Weights of a small transformer language model: no biases in attention or MLP.
Each number is 200 + 40 x the weight over its row's rms, rounded and kept within 0 to 999. Layers, rows and columns count from 0. The size before them is the row's rms in percent of the matrix's.

# down: layer 3 MLP down (transposed), 704x256, rms 0.0372, rows 692-703, columns 128-191
# gate: layer 3 MLP gate, 704x256, rms 0.0422, rows 693-703, columns 128-191
# up: layer 3 MLP up, 704x256, rms 0.038, rows 693-703, columns 128-191
down692,101,168,223,205,245,266,124,250,172,253,177,173,181,240,186,185,194,138,253,213,203,249,224,219,148,192,235,176,207,243,189,300,280,165,179,130,230,241,206,259,182,229,201,245,249,242,240,207,194,149,230,159,126,115,275,185,128,232,205,259,184,254,161,166,139
gate693,090,233,159,207,154,231,209,176,170,201,171,170,252,182,114,271,198,178,161,97,151,214,232,229,143,244,235,155,198,191,224,187,208,167,181,270,221,200,156,217,154,219,265,250,212,240,155,161,258,190,278,202,158,242,167,233,162,181,200,206,172,231,166,201,215
up693,091,259,222,173,208,210,175,202,198,169,199,223,184,146,232,129,212,173,207,262,263,107,174,205,174,194,170,197,180,184,174,161,139,211,212,143,149,200,231,187,160,215,242,220,135,257,195,122,245,235,214,158,153,144,147,202,232,186,244,207,254,126,295,240,134
down693,089,129,171,142,196,159,147,172,184,203,241,234,246,191,179,187,174,241,203,217,258,191,180,187,126,210,248,223,145,243,255,222,207,273,219,263,165,167,152,223,153,219,229,244,184,245,293,212,178,125,162,192,252,196,214,216,148,195,219,240,211,181,237,236,166
gate694,120,225,178,169,246,96,226,216,151,223,213,213,251,186,219,229,237,192,244,209,255,218,209,228,184,143,284,212,153,183,246,216,241,133,135,200,234,215,90,120,143,194,160,223,197,154,173,163,207,186,125,191,212,217,228,214,228,187,234,211,281,157,177,183,239
up694,111,197,201,275,177,221,215,226,205,199,229,169,222,196,222,191,249,199,151,267,152,137,173,149,233,216,157,215,221,223,146,220,173,211,109,138,166,100,284,262,243,185,271,200,205,262,248,204,184,165,297,178,164,196,155,227,149,260,216,197,195,183,142,170,215
down694,116,176,228,241,165,211,280,121,129,193,192,160,228,276,135,173,267,206,232,276,257,228,162,207,208,164,235,240,177,218,212,220,257,215,179,250,186,206,178,177,174,175,209,214,213,224,200,188,169,130,164,164,174,181,159,236,229,247,253,226,219,120,137,153,148
gate695,095,204,278,181,205,234,208,167,162,170,236,236,198,141,187,216,234,164,198,240,236,143,152,237,183,232,228,118,153,107,196,190,118,235,221,157,151,184,168,112,184,234,193,242,168,200,207,194,312,156,143,168,250,159,197,222,206,244,201,263,168,201,254,257,226
up695,100,214,211,293,215,321,211,218,249,191,211,192,231,165,290,169,200,210,253,221,219,247,161,179,240,177,232,200,233,145,184,205,177,187,182,168,200,163,236,196,145,176,102,207,224,204,167,192,204,244,332,151,182,191,223,145,272,152,192,204,212,174,249,150,239
down695,099,208,179,175,246,123,184,200,310,234,236,208,159,166,211,207,250,180,185,197,231,165,144,284,214,268,209,173,191,244,233,253,193,188,184,137,192,286,172,258,182,208,204,155,198,98,186,197,201,154,183,161,179,244,183,212,217,158,204,205,180,174,183,205,208
gate696,084,157,183,223,228,214,139,235,146,223,188,216,231,168,235,199,185,263,138,124,258,241,245,174,203,191,281,191,202,204,199,162,189,200,173,219,241,185,220,233,208,163,187,200,203,170,167,175,168,236,197,235,234,218,201,309,172,271,229,202,210,236,281,190,247
up696,085,206,225,234,194,152,197,132,227,217,265,163,200,205,236,207,260,192,143,195,207,215,148,238,178,236,136,270,129,227,210,191,280,210,181,179,171,142,292,236,260,203,254,194,128,185,199,175,174,243,217,217,193,191,182,303,212,267,180,199,228,164,207,215,145
down696,084,209,161,183,176,217,241,173,196,150,194,149,169,213,164,286,162,159,261,162,170,149,184,147,133,225,181,172,245,183,232,198,175,199,220,147,162,157,119,191,94,191,227,196,270,149,213,164,155,167,191,205,227,151,264,125,215,213,177,206,182,236,87,196,209
gate697,078,231,181,186,235,229,253,162,199,233,113,219,217,152,194,175,182,166,184,203,271,220,151,214,201,156,221,164,227,168,180,200,197,222,144,259,217,194,230,175,294,203,264,216,145,223,169,235,132,250,273,242,174,230,218,213,181,186,179,155,298,208,158,214,256
up697,081,184,231,227,305,170,227,162,166,183,250,214,122,187,248,133,233,109,214,226,257,248,133,256,249,202,248,171,274,239,193,191,89,162,115,188,254,206,188,199,263,198,222,246,182,193,244,198,232,245,182,213,187,101,170,247,177,244,161,191,217,201,116,205,168
down697,079,140,229,189,212,156,238,207,175,231,250,163,181,187,238,201,139,193,249,177,185,218,272,249,219,187,227,195,141,150,216,181,214,244,255,162,142,229,282,170,106,264,204,163,226,227,130,139,210,151,184,214,175,154,216,260,237,280,209,206,264,168,175,139,121
gate698,109,264,119,166,250,213,230,249,171,183,171,214,153,199,210,159,242,221,249,174,178,158,204,213,174,201,175,244,265,149,170,182,218,208,176,245,179,160,234,240,247,180,216,230,228,130,163,167,206,253,291,217,258,203,182,168,197,163,165,179,207,172,155,179,191
up698,093,230,228,232,130,204,206,247,177,237,193,185,200,217,250,250,130,211,190,155,263,179,283,186,205,246,216,82,183,189,218,178,190,249,223,171,223,190,103,164,212,240,191,191,185,136,156,223,179,144,201,200,143,216,201,229,185,218,276,172,219,222,201,173,169
down698,096,192,140,233,206,137,209,295,216,324,179,190,188,197,175,238,205,209,245,187,226,155,249,207,292,188,146,169,169,169,163,256,230,251,164,190,233,147,171,171,280,250,180,230,201,173,225,158,229,230,211,202,246,215,225,192,122,179,285,151,242,261,201,162,255
gate699,107,190,165,183,250,211,219,237,190,213,239,139,280,172,204,219,234,163,156,201,187,165,211,182,178,245,233,261,165,166,168,219,126,192,160,126,141,175,194,164,187,207,259,238,264,206,243,151,226,249,203,132,175,197,203,234,197,124,257,238,165,144,192,209,167
up699,090,113,240,182,180,225,205,181,201,189,175,225,237,230,179,115,209,210,208,276,198,230,212,182,198,205,257,153,185,198,273,106,256,140,206,265,230,180,189,223,225,151,138,224,210,147,210,226,210,207,110,275,218,235,206,166,235,315,118,225,195,271,226,245,187
down699,088,239,180,226,137,226,185,258,178,256,208,197,217,149,214,243,203,201,186,282,214,159,214,162,168,226,230,260,149,137,221,165,172,266,167,137,198,246,177,168,168,172,249,230,202,176,188,186,188,236,139,286,213,232,225,267,185,143,173,254,175,241,113,213,241
gate700,107,139,163,241,173,238,202,252,150,198,161,156,208,185,227,247,202,196,256,244,207,187,188,234,206,250,279,172,189,186,194,247,187,189,76,145,220,211,188,202,235,223,193,290,238,229,228,134,254,147,206,203,236,151,192,210,202,211,217,175,175,211,214,270,215
up700,112,210,112,160,197,114,203,219,195,244,185,155,132,183,156,158,219,181,172,205,205,195,176,127,180,107,130,243,253,156,232,168,154,238,240,207,174,187,217,138,194,203,218,156,178,279,154,184,224,326,155,282,214,167,258,167,145,206,133,200,200,161,192,211,184
down700,112,141,72,241,254,235,203,270,174,236,137,197,220,220,199,240,259,201,229,258,206,188,153,172,171,246,281,259,216,197,117,209,157,188,212,186,195,167,240,214,287,214,207,215,180,147,164,179,304,205,274,203,221,183,110,251,210,213,249,164,243,251,238,216,211
gate701,102,236,208,290,203,250,138,166,185,191,131,252,261,198,216,226,232,168,214,159,194,167,269,261,165,209,310,207,225,240,191,211,155,179,182,229,154,241,105,238,206,205,263,197,160,158,208,167,222,250,228,186,230,118,206,200,189,131,189,234,155,233,220,160,180
up701,105,204,216,147,202,146,236,157,264,173,258,156,207,196,226,176,166,188,232,210,154,181,188,218,153,177,258,242,162,121,229,254,181,164,237,123,194,137,188,159,112,122,218,176,200,119,200,203,210,196,192,111,188,207,195,273,196,172,191,176,234,209,225,330,188
down701,103,251,146,247,171,264,188,162,158,198,178,205,267,279,169,259,215,171,138,137,215,160,172,215,225,177,286,165,200,224,211,164,241,194,151,251,142,235,186,229,146,222,215,222,179,172,89,173,171,202,223,152,189,159,180,221,170,157,210,203,233,245,175,177,230
gate702,101,192,198,118,221,232,270,235,236,199,222,232,299,214,223,202,151,160,247,223,204,176,197,209,223,125,182,278,179,157,188,272,196,210,113,234,246,204,208,171,188,231,242,217,206,112,160,202,209,283,244,215,195,263,231,167,193,170,229,199,229,210,145,130,204
up702,103,167,209,191,160,258,175,165,206,174,234,198,233,195,202,241,151,185,136,227,151,236,151,240,182,176,194,273,113,184,185,267,189,192,110,226,222,171,218,194,149,294,138,152,195,151,162,225,195,252,184,230,229,301,207,141,163,192,231,190,218,193,143,217,243
down702,096,191,276,174,160,211,260,213,195,213,222,201,174,223,187,183,239,182,188,195,217,200,153,186,186,174,181,176,212,198,144,202,202,178,230,147,201,209,194,245,156,154,194,178,265,278,131,179,170,138,147,121,205,155,196,201,177,264,216,226,253,160,312,169,179
gate703,090,233,277,191,194,208,256,173,190,234,199,239,233,193,205,218,198,197,152,177,152,184,208,167,166,315,171,192,179,219,270,209,260,172,287,195,232,182,187,246,258,209,228,241,202,203,224,198,144,176,229,183,265,138,198,164,184,211,170,275,312,145,209,221,149
up703,099,195,160,188,200,195,150,178,270,193,213,157,211,189,125,159,249,173,197,245,270,156,216,211,181,146,240,207,194,267,176,244,76,234,184,237,158,200,245,140,194,259,192,187,201,250,141,217,176,209,233,248,192,235,239,238,210,176,298,229,147,242,208,138,267
down703,118,222,83,152,211,219,202,230,176,232,165,215,170,211,220,163,206,233,229,263,300,176,165,224,219,138,301,214,236,234,158,176,148,157,139,214,161,249,230,203,181,146,223,138,165,166,165,144,236,215,208,215,215,223,216,224,147,155,232,174,153,223,190,188,196